{
  "num_hidden_layers": 16,
  "hidden_size": 128,
  "num_attention_heads": 2,
  "norm": "rmsnorm",
  "attn_scale": 0.125,
  "init_std_o": 0.00717,
  "lr_mult_o": 1.5,
  "final_lr_fraction": 0.1,
  "doc_mask": true
}
Each number is 128 + 32 x the weight over its row's rms, rounded and kept within 0 to 255. Layers, rows and columns count from 0. Numbers have three digits each. The size before them is the row's rms in percent of the matrix's.

# gate: layer 11 MLP gate, 320x128, rms 0.211, rows 12-78, columns 64-127
# up: layer 11 MLP up, 320x128, rms 0.212, rows 12-78, columns 64-127
# down: layer 11 MLP down (transposed), 320x128, rms 0.185, rows 12-77, columns 64-127
gate12 104:139071145217090156164149134100153089118120060120137165153122084142179123136160063169165169175108132128149109159121143159126167164144065137063172096132104124157137157124134120061160145123082136
up12 098:125123116109150146134089163111145159140064151156146136106119108119114135192133119123129193073168124128143113127188120094098121124129082112172186143075070091096148057106126089131118175109160142
down12 096:158103108079183069081078189134156133096147108152104093120142120140121153102106164129130146126148145128095147071126116175100115138137145146144111153128089186094124102133111118166078194105123126
gate13 095:109152051130109133115168105166095151112140186138129153149116084137149111142081138111093049148097125162143136142108107195146098161106125109142149081216101122106142098082090114163115130064142085
up13 097:087077125130112109105102192169112130140122145048133152148145166125179077184112169095128114172141168149128172150091153111081101169125107121102102104095117192130121088162177192089128147064134139
down13 098:118100098126089143162180097134178135137161187142144137153127110149124118153181157161127120135106148118173102201141098129092105173183099160158135130177138137112132103105083199099140128082083121
gate14 109:146091101153132095060115118092163065101138126100098111137032085166102172147115167098133092130123079110073136152170131076087135141131146151117113133083103152116165148183145150117128083120204166
up14 099:118099179125182119143110137112146076114144129069109167163160083123152117171145121183128040105133087151154133111124201093175151077159136177129092167076143174138133119185129140190137099093091116
down14 098:044117146142094140124108109097175136107136113169139088115183164124134134094149206134111142131108117125103135142167137177132147100111103181194135117072111095154167128116137141162108080159113034
gate15 098:109181098125134108145141194158134104199154100159127208136147183098167146132187125108086125166104137161157155131100128169167118145140068128094173159145149134200149140135142131110126129118125149
up15 095:112168110163127121108093131156124178104066104080094147141143166115150131181100135144099120161122131151124208126142136152140183161165079114122143198158089131107113115195141082131075175135127137
down15 098:145104127095097153071109118096111120119130126135178085119121094053102074165175108067107124161099119140083050110139109162130115130096133136074137130100106149140091187122061119154142123150112123
gate16 097:156168106228121140164058141110148132176098123162154096111090138126159159132147036102100170087091136073173124054145165107159174186136105156102138118161134093157127132080071121118136162146152157
up16 093:095176130120091129125132097136181122139100141155118109106124145101075073170130054108074131132147149040187111147105145118094088117120089190110088134165149163100124072131082094105122140130099128
down16 091:092105114136118164162122119125130063196130135177113154156091117149139151154115122092119083052102110155149159148132098143163158093185093118054126138141142205161126160117111138150084133119147115
gate17 094:104190173117133086123106094136079129102132169093077095084097172142195076175127162148119093135138101166146122092122126097089139082122107112117124059112087096080194167101115108133147111082163180
up17 101:210090134116160133080142155140142117077142117179099119125127126092070108142142175075081124105181152168113136152101047123146137116129132127150118159043209159138171098122124098131106140125085150
down17 098:137135139111081149056135106152171094143135110158135139128086113110123130058168071099176165106167135100091109140120100161123120122170158150160115150141166176182140120113089158143113115137083141
gate18 105:158111092144101143123116121130106086125100127113229093163138129121144157137137084086122057155121201107120130105129091134143169142149085162159128156116201144084138116172105088066123095174149132
up18 095:130103144180181133128103127112160195123133168122117132156154135111149079103123169139145089114086091176079153101070135104142147125137120142170122119144109062126056106142175100151182149080172077
down18 107:069110116183148156139127107120153149127151089033109109122089155018080140090133147126183143128107139152126114142168157134148117132077131164127112130132142185171160101100105175219135119066114134
gate19 097:129122103112115072197114057137125186136111164126096087099102117136107077122086131101084153145119148158121172124090110176160078138143175150074138193092081158110151097134163152129104117099133052
up19 096:153130087145090142093108190146122047121119158112113158138109121127134114118048142110085080159180049092154138117131183104099144156192124156110111108093147099141150106126168137130097199144113072
down19 095:160140115099038159090162077112143191121123124093129155131143184169136159118138156119144131105122151093148120085144137184119136157105117170142124068123169132026203154092138119130101169126140136
gate20 098:136130095164168132150144129123096164200169114140127100118126118082133153102148083112172116106157067146127122175152125104080156092108140217129162072138132148127166179129126144160118182121147133
up20 101:135127189159139095178123104102136004103143131157083143152092094128067117103164151179131167138151105148134147091130122102125162098083158071113097116177142127080150121092068125167098176189071103
down20 104:099172147118147120125137075109112153157106152136103148163110083161150150103156205138112166107171156114134125156118119113168065181095116128100081082099153124083112168108139133133100147111141161
gate21 106:148091127172131110118099128122196188101143101116142137128107125125151113071127097165203130164115102136139092111126151132079106108111165084111100111172053130091113167073142122101128117114183068
up21 099:098087175153141139109111100149139179106129144100095157145124152103141036138202102117105207115121140153134090193087138131098142131159146100139128141120082188120122142150105159068158158141121101
down21 101:121088162172067084124183093137138114200113092077173116101135149113086138130159058106147140137180130111121115154091115149151159170152077120120120116143104140153083124118120131147171136114087210
gate22 105:127080137168172173118134061144094106108113128036099143085204156102091137126157145160110145116157141108171185143096146132143129116159072117151148120107108091079112113140089107109138124093106120
up22 107:149083088124127091131109169132133149149090120130097150145114156135128107164133134128164147143178115126119134104078092126132138040154115117129141089142065135141153132153184108125111175120174132
down22 108:095111147161128139109093187147124060099128130141122106148117129186142145095129154071091180172150126097143158079112083079149076185091149127145134113192097110144079204141110143170094145132152137
gate23 094:209181117141044146115084118065108120106095180118109146169121159150105201102129143209172131136123109127139164101084084097123084120139170088111121133103138120123175118047101115171124100140122108
up23 088:101128122095102144126171123101124125105121137091111135072124145147140082065181134103125112195152098131142136096161093154085119180107095152092144109120167185154162139069137124136128150114066153
down23 094:128142113174105204079119108119083124099104165106092177145090105058086162105127109136118102144136117111171148140165182126152137117220136140194115113172133136178123124177184146079113106122090191
gate24 101:128110129147118154103083124103069121126145076163090111187151174093080149113192105158176141074109126123167104172141148135149122123124146144094117096172141188091151173106168148058157117164108094
up24 118:125060166152090073119122176094108121090082116148074065110132127120153130107141174081130131077144079184173101116112071158137172131147128172098163155143062117127118147128153105114109129168150149
down24 112:145094106147117149095105116104112161122146154114091043107148217093118165143155130126139090089150100151082158090120112157084071129183139101146111069187089124109090113147134126130088149095141120
gate25 102:136145139105138150089070133146102143113118094047128147120113090061122106079098175048068106107168198117127148072130125134131129094132124162162072101077127131134110079126093172124127084169143116
up25 097:157144132086127134142119113097071137149067091094142146134153106139110138139158169107152065066035083187121146103132141105092142176102206123124098131141141080137160128104108146067088153075120028
down25 103:084085104099060089142078148167114127088113122067120151132158070001120123166169084113130124095138189112105133101221139088139155111181129139102182132052165125129133131113160118178182128096082098
gate26 088:191173127138166156166135063208101107084141102166133141113136076130146114199159117114167113113137157125150148132108185146164126110080183130163123124129153189126150159109076092127140175132138119
up26 098:122106129173077191145168133080120167121142096121078157134122183149094140160146140093163070168077135134092164112162165113111109144103088085102138127100079152110110121200122131146095096138132107
down26 097:178108128145180119205144071107140143115155122147136140147141151130176127088119135134132138161060202122156149118103153109101130174092122117149098089161138156151074146097206090088119123094098091
gate27 098:167108121118142174165132095104125168144111159102131118078111134150168070136113064041146154073066131112115098116155139077112153076116127105127139075104133154093184120124101100120108085113164114
up27 105:131102135131091124096120113154108117129151091053137145085142118148191127091134127177111131140106078139101131115143148074106119101167119039071124106129121119091168140171121144198100112179075120
down27 102:093085159064147093165122195170116202135116126186136126139160172107155151140140076105157122146134162085091129087137094130104103133151122110126165098167066136135175160120145176134101103106177105
gate28 096:155142125129144113149194110162159124087099159121090127070132094132124079149174115085159187133085144205112145174151139090137136137107129130194172138143074159136115097095094184072152070153121132
up28 098:113118132155139129100165101143147144146169158050061151127080128173095110141190087079111127142075120154155101103095144193080170175062122165092114093162147132143099156139148086136128161114121110
down28 100:106158123127150176114120111091077107102140181108143096111150085154142111112157123145113130106114147077122167128146159127117077168113096201193176109091116185090113175157181136105184088119126014
gate29 099:138172087107100144165132123176095106151190114128159119147138082102144149137180072094122113108136125123151185108180079100116133117098214133161185131121140149132144081101103143070153110119069128
up29 097:111113105171088150104102091122107120094140136144141149107147156079140150101135119152158112155140072101224227146136144125143123070113153105076136119100175138134121108140119103135105121123158155
down29 094:116146101139109146113138121097159083121092131193109118107173056075153107148144114099149188194155098147126171114131092191154113164079107097093123127159135137160081130156126148130145102166113150
gate30 110:093173080149115064130141104198142167106129091110092146120136123144172162076145127086139148126159091085167126133156149177133106131151172116097088198146138165190095075071121114133094187158185194
up30 105:110138200200139093122140183104110105087115128190159103178091143116169130113094117145155167141088157122149136136108137085131088158150101090096139173110176086162123191139076139152095168140139112
down30 103:169148134109061105105085142130170117134120131137149101124120092101038116135166160131111128189169153092188108046134115132106124134149099093101135037094154184107127156140088117063153110100091111
gate31 104:144087115094138152148094129084168104155151125112148134171104145181120065103109149123162171104162160143165103156102032158168187119142116110113099092081100175132150037116110152114084150117107142
up31 094:144131173146152127144155190109131142125068076071152118106209092096155176099117152187115146119097142095121102144181062086110160078142097146141143111151129111131124128134158147134128127137077133
down31 097:153104080106179152147053189160159153121108167131116133160181175119162063122072155120144094133112094167123148068136097118166100109192086087161171161126176105112158111145049144098125139145160082
gate32 100:103153095109092112158170110055103106112156128102134167070092053079181098120139129173082137093115163161197133109121087150148085163123098128147146157159176066109100117158169144131132115178088091
up32 096:141088152120138133103169114120167164117067071152169144124102153108136159117059072129130141140119077153095051109155134122131113111175136107086135158122100111088127110127091174076097174113181114
down32 099:191094177101130136104099119132091147144110098135115105188099171145107154111098132168109138126093114083150117101113129108125119112149191114117081094134107134180068213109076183126136132164158148
gate33 094:183202138096132113123153119133189113175182120131147110107123086105166148121094158114089133068103116076181158069161116121179109119130149147182156101123114158101156155151094104141089118143134189
up33 101:125081113083102094127196104126144178133117163118161137166121161136117115146156199151135129104150109127096103092171127143147101078091161138055167142104143138142108098109126095138147054184132192
down33 102:154059113067134097134131080131150152098108126156121198149131096100078154164109134114115174172173163122173138154218102170135101111153148164101200122131111192148151142142116145076110098156147103
gate34 100:101198095132086136148107118087110139128178090139088159064118124116158086135126137132098153150152123136151157143076076156131109141150150127165175127169149157092059123059134093157139183185139056
up34 099:222152158172150136179148125152096110072135181115117113150172137151096187126071095171126109082120143160141077146100192126187204115082094147173111215160120175144141084187113150140129136153171152
down34 098:135159160114151140069076129115107112177110144128131127148195166132104167080183099100119071114137122112117167109154135121139127077120108109136101165150129164102200158208104082062093139139210174
gate35 096:150118139099073078096138100159115117203070111126122137127110163074142070095159127146058126122147074131148131181152135129148162096103146072122118144181173124178107181158098169157152104133114134
up35 098:096164152126134153136081180120086104149201138158144082176062086072160131111122142083119147113166138114128080154131165072099137099127191175121119114108097150114131092148183204167101157192085122
down35 102:161150127112176145109200152168126213119114159142134182073141085182152085079131110136164107099141137108124161134117147112117128118142114096104153134081119117096128086178076179142145170103169115
gate36 098:164143214123070182129104112057159103107136141158105087112124141072151134142112117177088143143133133126132208097106122176143156086094155100144137130123140177149111133116057105134127124140130129
up36 095:093115105175109147110105104097144137139152058117161111102056122108140123064119164086107103164133178071105148152083080145063111116148101146076151087159112082119157098088088082083132112147155140
down36 096:123120155134139113071169107105112113147159187154110123106189161138204199129141108169133114172126144076187156168094112142140123124146124115071183158180124117088092110101088128104075099050155143
gate37 100:143076071215146160143081071127086154098131096182063095174163142189169136131107131083177099112137160136176156121138158156095166141075145097135145150105089135172167168105120083118081182083106125
up37 100:139137060086084115110122142213148069117179152171061089090127151136222159141162149124138131132137095147100174118175155131176079150164175106154128173099067170139070101097095161084086124207131150
down37 104:159141062120154140179183143086145131121118090132147131098190111153121189101151125129170089176132113121118106081109168133046140112114112111185134147126150149160159126099095145108121135185180125
gate38 097:135128120094056220120092094129086101170140121120116110139094079077135123119137168137104118140116146134169076071118173125117145114124135162152145084085085187109156144139143136150131185130137116
up38 104:107164140090131082099096165133135190158156058127156098086167061122119080092085131112115155090108091083114146214152117197142098081085081145080054154132168070113159117163121201139103146162132147
down38 112:103179208129135094139120116144153130147119112134171057141150071062111111191163098087094170101173105141118134132125136159138130100211126123085143133109120104168090116165157102125107090189129139
gate39 110:152148122145186132092131163094119131094186081120155133102117117104118138110138095109123148076133169132199134185046160152149089112074182124144064198180128177111163081128142128203171111148163118
up39 098:139092133161157064113194195119134099147133092148102094192106125130094157083157139189128075115163112152100152111101108130112112123122106137181126113135181163104107174169193177114128130125136158
down39 098:106178183160180125066113172090122077074159104139134134139166086122110128126110110108196144087134189121087147063114162137093125154099109112077115147125110167099120101196107108112144134126069077
gate40 094:131161145086104169184107130129101157136115130097177085130139162215149144127149099135057091095124123118166144168074165110123095096103137119122092145108116161156077110130138122114126124072134091
up40 099:114140092133082097144122170091105141112139077192149138091128187120164069092141160107126143138138132121114167163155139116163172094093136113134073082124124128165167098094195143112100145179080124
down40 100:190160131169135132147131132120146124165085167137114158190126124195092166124108066184109140131118084158154158121127204162065132165206116094149146138152154086065177106089161115098077128137155087
gate41 095:131134203143083151120096137140105119119145068115117130102094147167131179098134138042146108156129102108080130090092137170081149143090174163097108135064170146158130139130086115169122086139156209
up41 099:156133152109126136128087135085099114120113142141104091100135100116169211104141105094173163184175116230084094181089150165060102140116148145144150096105091160127140093158105143148136083145097158
down41 099:158101169132084135073103113159145146137150109164140143082118151100099158178075137028086116166147131143119151098133131119142113173177136200114099152092148150118135088162137107163134152109106138
gate42 097:100128137081168090122102109196131162118141118075151125118150104135101128157084100095098185137107188123111122073125121136107080140159134104166162130112123166124090112132098116155169113103134193
up42 094:102121112143137120164105107170075119156121145114110118199154180154111193105123071101146134112100153133123137141166123134077099183152128085075141087177147217141161159122100106123104153139104141
down42 093:124126096145135089109198147092133108119144185156126119125130106129149063135092149210142110122146111142128073113168157104173176160117143121127149104147079136144140102098097130079157065128154083
gate43 095:156117130167168156116125138164170184131094125138096111095149165158117137128116116150092131158089120143152144100093148121092057093173132181114193144076107141184119104147083142097128085122136100
up43 096:211102110064109088154119159163192115097115131131096081130120132081170127143133086120176108101151152171121111087100075121097143100153175138138137109105098116167156131153085145146149135153106146
down43 095:140131136114107165199123150117086141147166140160146104107103097070056095184142156133214176185156076118104132083122103158166141151173117147100149159142162078084119088129118132164087116175111125
gate44 096:128150098131093134138084164138097136188148108124111126139102138202123111161106108156124096071085140101111109155174128131160133126108180144093153099096134074157079125121077132142076142083108202
up44 102:057121075107156135099076150150124105068141091070109109055063180150100146125126040140156126088084120166111105052102136135059145173123135054176133081130089098115103130133113063179172127093124149
down44 097:153117130146096154148129121142157108028171144137139116099130059104086129140132129129206174083059128170133181091115155097149138142100117183069116115117152147110132087132102087142110122129175122
gate45 105:121139111058115140180124146134100133151083113144167149114166107172123176141142151186099083146132165110169144174108113148126142100189122147086132131110113149161160126132124123151058144104103177
up45 105:071120145215103116119101118152130170135148160113155132150097208119088155141120112144162160080154146140110110126116093116165186137140135112136106133095091131076145193095105143156145090125143083
down45 104:159140076194148118138139131077082110123119143172076135128135081110125107148101151104152193087128098111054089061063137143183117153132155128152126135134084112108121054109089090096132103141137162
gate46 091:103042103197104181181190142094121171115127091169073155142126137121144030140121149095148098155141115150098114154156118119133138109179143152124112096135114103131163098087099094160146153079159105
up46 093:113065162126123100140137123149146186125152078122090102149100139215150120169205131119114099133108208144054090172111132139150181110126128139099123109119132122172133165110101099149100166091154147
down46 088:107129127142186155159078182189113139092143177095166100096130087094101145149085151103159147091100079111127140078110098097184110166129117113160168122141131114194108104096139131153148156161165111
gate47 096:159119113184127162132208124144117158161116102153134175113156140121128166031117143153112126152138136117117147147093087096103133134101151087085139130106128157090157146112126188190149108145146063
up47 097:137124135158135097117122142097067128154173138127127106169150117120107133063139147139108086121147156127167140122156137210062136149135077121132095148148112110149177095171055173119179135119071144
down47 096:121150040116112131125204107153139147085154147079081072181111083128176135122148114132151072122153127150148177032143073108135146109093101134130121124102127117067041115086081156151073146145113119
gate48 098:157080153182113089116174137097108174156098132126082116123087116142127134098138090176122100084181144145122114151075097094127144088160165166144113153119184139153149108071115120112125099107159207
up48 106:122137099095122159207179084121145084216149136131176139141109087076140086133166182091161141094136104114098082126059147138098070180130165089127146126126109167091103151123190155077154131128164147
down48 104:102167089163134144161123174110204110084098087109119165181174120117166159089098099056167133166100159129114145199176136130087110168099093131097093127131109181129080162109117118107113117149122132
gate49 100:139088103172153120147119103113135062159141181125082127131101061148097144119142088094119151117159152095113097074125148087135153099113140094137147147123139167127062142147170095114125163140087110
up49 098:115072130132140156147102100109133130205127134160103130146178121130054155155149125152095169137143143144109142164165063115114114110120119122161146162096100131168199111105186175157108147139091181
down49 098:112094134110088128189137097079126140210124094098138092130135149122084080127092107143118179101109076161166175105120163140162218111148151112127149115117146132167063120147128127179115168184140134
gate50 102:141156099138081055169108078118130161178144095188144195102111110159112155064115144128136145107159132069144072114196148137095093178158112171178139137091137103110138162171105118199079113137107126
up50 106:072170163125125076192130105110143086148164079125064091121094074157105108151082088138120063121142132102112108079111118096130148130152107139132124124125063156071086148124180149112150201131124171
down50 107:093180164104111128178123137095089074147177109158153161127155097053148094044150114128108144197182165063055137127139107136076112114161131057083121105120109168100136099145108137123170127113123092
gate51 102:082141095078184166146128108143152142134126160188101181119150129134138163183133116154138083094136153094104173093089144120126117110069135150048129115123146124091204125152131183075159153185112120
up51 100:167152178123102123159128110137119111155163166117096115118133141152108121068109077145103111135093137122075124108121118069117147115119123110095131123223089163165091185110102103146163101105172133
down51 099:158108082160132129074130141080132136129142105124160163072131217136117137096131103153085140076100123156153138118076131157139124143137090068158108161094117154161152073123173153109188112124109062
gate52 096:159184155151149128147120108187094100111110236130149120122159141156088090170164156118152083071145147126128095159134152189163184118090117082146094128114179127099145105096132151127124170101130153
up52 101:141125177153094112078138174103124086128066141155080076153124114118129156143111124142098178098121102128172120083117048057108094098175155116142148139147144093139124103156143123107103126062110068
down52 096:163126166184094073179103070154123100171135089164134172099170116103174088131171135112149126174154153152146163067145124120101154174147083156110095136118133055140126085151103099166125145179116103
gate53 086:095168086140137160112096067175100135102142142109106143134094117176089131115165136128164123094146112128125087127077153126184075133166107129112138139077083122128181115137159153125162131148194117
up53 089:123085138125112184152107091149131144140152085139104075181098105119145130156173134183136158094090140148181116107113089154137086092095130181122165167079169070140109091105092136105188100098167111
down53 089:157116159138129113088162153140109147149137118185149121100172107245116100091108150132089124153072123079115144104142179140118166091153078070139070112159137139145071189109133084151124167092123164
gate54 107:109175110079143102106131175160111173156122088105082091214133152173137154112107096195118134153117104119137091145159177110144123090098120126085092112069142114131122185111173125127063095231086099
up54 107:176150127166206128115150149090135085165212161156060131180100143105114134165145126124151103138149141160127151135144168152170107124160093091101172114103128091112189136105130115100117109112129156
down54 108:105135135158078146148129083128130080112170126090138164154144141148058131103114102110067142135161149161129070100089102217086092163205105136118094108139105140126069134123099150096139136103146119
gate55 098:197096110133192140109152138094181157171132128090127172117128153166120100093150105140106127153150124093159131133121074140106084105034129165062102077156111096093173112093143151131091158039082117
up55 098:129104224123099127155082122097064162097085172109149131113058115116091095135127120148084146113094164141164107149127159097134109121170125122151133142072147146099166131180129159081136137123138072
down55 098:113128111144133145142141134157130164138113111091113064114132094134196185152124100140138127112106130139105098195198092095173148121078113143164097120148112142089126164170115106124148162105140188
gate56 100:093194179129139185150138109071096094132044149132093127204133095139172164116111158128174130113127132171098157086088064153140150158132137134168104156180197159104169149163149077170137105137063102
up56 095:116154125159076164164149145091119077146125189126103089140127118111101169145060090143137146184118150103150118083149103080136111117129083115070140094099075186137137121086092150197104069086142137
down56 100:137119054124133051109188121130123159135089182179135079199122146084131152110070135117131092064130104213120171160159118160049106101176114148129135078110121099138080111078128121148132140120147088
gate57 108:127115114092127180106139168148064169149116090100137195142128122136150103097156164164131083077158143078138098147087134117121147133169167158068177142109109125175143107171143109099164141160103147
up57 113:104206089126111108117142043100131151085168123153063091109154188119094139193113110176125104125134120141142112164185163126121095150076075048097140109127115155103121130132142111153062186120100064
down57 112:164136205094143220123139077117122138106125093190126168149116155161137124113175107092099130138093112135091107076066157095104134046130178122077124166087114058151086122119129158130133114110132135
gate58 099:116104154155137130172158127101157125097129125062137138131128100129115093155143130173141156149095090097096181116137146161186132159105158107104069174111156140051106164135166075136195087132159150
up58 089:117102163152109109128200151160146029130085102109084143110141126177158124152179060116112127133128158116120187171175125081156139138168187124145119169148131121094115148174098149139109099162167091
down58 093:126080094081133168147121107149175101136154206102140110154119051078115170161122139122173111187052115078111151125174124127184139120100169145099174101094131124141147128155133140112150092120162161
gate59 094:085193113123117214063129158139165124146074103198114150085097154114196089132105125204082077148127085124138142097147085122117149122076147119130100099126140108126181149099150162170115100169068108
up59 088:133136147124125107176138145191095107119155096115122139079133143150104168151111127137088183144113191086094097159130105115145170155157117050080158124102119080116124080086065132143144145081154164
down59 091:109096089126147095147097129125116175102089144073050100187107100190145106111120104108098145111115153181112137171146113133147145093146115123134146148157161121110177146110100090124158101132212154
gate60 098:123170072157099148101137071087217139150107094130149118136096141131143110119095080073137149122105178154106153103142126124102081091093122129139162192139128146147169099037189142137143137127126113
up60 095:105111144144159129106148186140087151089117091148194153101097069069096132118162152163078134114105112103187136115177176034163100099111147115215132201148134150119157086141116154155133116141121137
down60 098:148141109158124109141128106117157146096111094156116176115174137130177143159064092107102114129098106175104132120061130160131189162142068123191121077156171037158161150117135168139113132111119082
gate61 100:134118159107150096217154191109114141199132182078128131099191139147129128149143114079143138127119112208129150141124121121143123114140086080111093069159118107075086104129062088145171153189177091
up61 106:130164149045162146091126096170063114107093088134191154064121120101133095158142109118149184120122055122147197138127163131084167123134145108186129112091180152140146116130077161101109133115132123
down61 105:135175101204113094162195146153158111135113096118185137130155054174113086104067101127130100156110145145169125120115096072057107128144106171112159110108145155094159120055094108126141148088156122
gate62 094:127108059115146110140094089103135167162116095188095116163118151198124147146100191129088153129102137149106136113151126136110146089137116237060113139143110180115152070125152166114107144172151078
up62 101:128139192155128119145165132124161138102164146134137140167161125120122120187073128134136100115214129184133109137111065131136112090097149130140207080124114123075078186124140095112163149171065148
down62 095:116103067075155109143154158111072121149083125182120127169152138096091177095203164139170114138119106100099112127119108119098115183101133132147075134106142136154169099129088068153149101148154142
gate63 098:124140126130175112126085073138119137130112122097098055113145123045149133155155097142146131141158197137163136131185155162098104121131094188086116214135117120083112158157072144111135164182111181
up63 099:152081111083118122211124161139106091127080124118086152106104090132149116108098140105108068096111150138154099138191157097129133145157148162126085148087148107185157150075098123075120160139056064
down63 099:153137178158158131118152131150164129119175136079116157090116110077095174132128111120179111140196136140135069130099157100114121147146111153133086135109137090152186104160150108163123111053117156
gate64 091:141151101130118106098159093110165126113130097146134146134151157163165115145125095122037062131110206135126128120125130183219110092202124105077146156112071145139191160084115135117135134137148142
up64 095:165187124181112133085120087129176122150061101096087154091177162149141136152145127080181129088153093149139142142129114135105144134176142130134164156134127093142179161132092087166143153098082111
down64 093:126132118090179165154160086160169207151134101111090144120159141164128123136116189125154151154154176167119102044136150117141083116177137144136085126103140105118144137122102114176166097201073107
gate65 108:101119112094172117156137116120192077097102078079125161132140140105141082194159116136163127184131142111125164081132099157154162123099175125109106109111102148125141085091152164151126054106128143
up65 108:108187169086134127127086124165136150167064099146180153115110145152172122165114158181135181086165152097146097104172162108127118133104132101201164162131155115141121119084124143099120123149135187
down65 101:137129136158120098099140124118056158133157129142070096097068135156141115118126091202081131132066106138142078173154094123116166195110084106186094169145162137138150131148164087193138132135103097
gate66 105:081167109120135119126082096119134142161166188071192132134115101125117160165172124133085130125161185064127103131125132176134073211091137103168160103143127158153121132144116126178137146160125179
up66 106:097079145148129161121082193097137101088181169121108113117179109171173103142183114110097123136181120145180134086115161133076092151107168107116141122114146162166122137124222130129105140115173153
down66 108:062126142120145173136090139138127121132116130150083157135155083116161109173113099181140098132097132132119114118203181173082176166170116108099108106152124113067131140097131152146149106174181141
gate67 102:114108151109189172124134127145110115082160127111159123201132063099144091078110114132193148103112138112083139136101085150145148171147096183115100106144132130151147140118118065095094105059182135
up67 096:101142154125150121091104155140097092078131150088128169059138104112179157108133153105140160121105079101153133114141096133135108090043119093106133172124049096071149115136109153216182114116154153
down67 102:134167098176104132065109096171112111093146069175116142132131103123140160120043112104131020161136149149158141092062142130159125071189114173129127127140136116129139153162089112129084128151057161
gate68 100:059141160142122170124065115112087128164072127132104109122095118072183117129138164152110181071151139114113126101084033110171084141129172146190118085191120111111134110152118125112131122133153171
up68 104:147139152190182096084157160153177136134118088151181140071131086107166155120143086106118101131112164059085082149103149144065125159135087086154118169155163139166102130169113191110152140091135123
down68 108:104119138112160119075180150189116166152128146114176117139068114181105123117098107131132078142118146095136149105086074130143087121140132155129074122125180099133122175125145119168104103098104109
gate69 104:196145078145125122111124100140139114161120142109118168113192143158106123128100074172089150134075102120091159110109104141102208157081169144155136115104137118092164190112136153178141071124096136
up69 094:135139106150099094105185143130100101118161125133158104159085173106130126128134076148090136059060153140151118109121082090108138097124085127130176178054114135115166103133091134163086137202095165
down69 096:088174152161115078098119064115144085156100096110140124164124184117175146063141082114128124115100169080139109084146149133143152151083140099068123168148153139153103109213163089145157111097164123
gate70 103:146143089155104128132190141164112094150130126124147151183134153081159116121120134139096187124076118149077107060117139132145132156115157158144171103105173132087189181120128050119158190096151132
up70 095:075104136155151205135122150104160103090183109154160108129133077090082113120144106101182113112122084087115166106158116098158138159165135099071120122118115118165171156148131119121159098151135094
down70 097:119104094107067161157176156087094095135119167139129175122160073109139184177146119133076133186144183143156108151107149096112095116133121114172119113154152114135088097082118124077175123115174111
gate71 099:195064141119134107090120145130130124073059188137067170073168067172154076048148121190123103186150126147139108165116093126131127073182125136139135098114067188132141125095127180153099193115130146
up71 107:119149093154174162169091124094083172111138087107185119180120156082161122090106153164203163120161124135128111141089138081153145148135131087083083118107062126185168178157070125089145117076137111
down71 111:065058153146161148100135180156133196103175168140137088150094133114165135096178124094141168126149137173132140098113127042091132142173123058141123112145121095073124092140100094105153115110144089
gate72 109:146153097128131182131151142071169192205145110144105099127047069095092172129153189103147096173104167170132141139169106155119134130122146064132102103208071162096110147111084109130164084139124121
up72 099:072134133176095099157156121154060140139144087148103115114082169176130151152126107095159121122100144173146096155134096076148150138106075128150113065070157148111113144170171173096157106125123082
down72 099:120139147177149133159064106108040104097115066146100148108155176100168083115171124161150153091151115127117125164119139132106184109109082145118152148135107084109116126224145126141147069143172119
gate73 103:187152167136102105146084113093138086152133106144126083172136143153104096134157104056116148127115128159143092156162148166103103090082104132082125110124152137151141179128156111117113135098082095
up73 107:109079146126198131118145120164139081119127176083191087115079171109150112126162121177130124138121167139160122151106123126151173176099175112108102105135104153147102112077146131152074119103141154
down73 107:113127148155155119075121092086101137210100150154075140125111138172140144136174136155112136126088124134094114108101152048124081239144115106187188112133158187121133137108112191148121080117105168
gate74 098:122125120124131225217133170096113108069154086163122085129160109118088133168129117144119154093101141171169099108128089121060132102106113162115113154139132155086103118141137104111166121121063117
up74 101:166084145103146135158155106200137221155196170114150146157129105076103104144186112165086130130151182146108120171117130089166122145129190105107150157126143110093122156164176156138102085159094178
down74 097:138151116146088213063209136086148124161118132152133183115124120068090059140119149170153130070083124119157116141143109116091134145110156146145092124126116186130184104129142101101125120086133136
gate75 105:214144174134184177142122123113143203136139095085172128155097117043126157123127116186103102132135128179133132180168129116128129134153113161085067122135108143121132174136171127114147111148090076
up75 098:083070171101145125149122191163093146155135115169180068087160154147110116113129154212174137136079112130126077113194112067138092057135145100124135175125131168130143131143085124204121162147123154
down75 098:084156178131114132134138216117129065140155095123108133126094124154122094125088091149046167085172104146132079155107207063178125123097148154126144169148113134161184095145154114085119143117105150
gate76 101:116130136171097111153130093116175077147124097212126128175100111133152086068132118095166134098162132144127156090128123154164111129132106076078172111137088060121208141140104182112130106143147123
up76 096:106157142192164112101157124162201158120115135078127087092151186186098149098146131119082110155120044149119133162162138128158097148101094195129075119100144096106062161091067176135117186104188160
down76 100:096134119118184134133152142094116096152144117118119128139110142126096135071137171161103148096150148131166081165097076097139090171151217123152134167110131123134068124086128140162151064113187192
gate77 105:113110110118169147107140171104138156093129101079094078223116113171180129202183080131164143085091121102116167101082150165144124109165097095148151179095129079117160169136131137110163107090132133
up77 095:057105120110147143139156093180155125152158187056118186101117097086133042083098104139084090089101119091136127080128126154150132142197115116173150096123071093123095159103166146125105153145158137
down77 094:122117164122114185113177106093113145187136109088095153157113102106167149134148048061105112112078086123152158086129143140177116136167191142133101123176169123189138110148162146103070085094077095
gate78 101:121079115133177124196134057136137127139126126123165138081098164113143147132125186074152122114153162145104157115144107121190125158054170062077131188138136159164131143133182130129163141123127134
up78 103:144122137142082111123130190128160129139157138081211131115159121143169149156130146130079073173170152128145142117071106164100124188091140124156121131160117105197129096143183104081158160121131095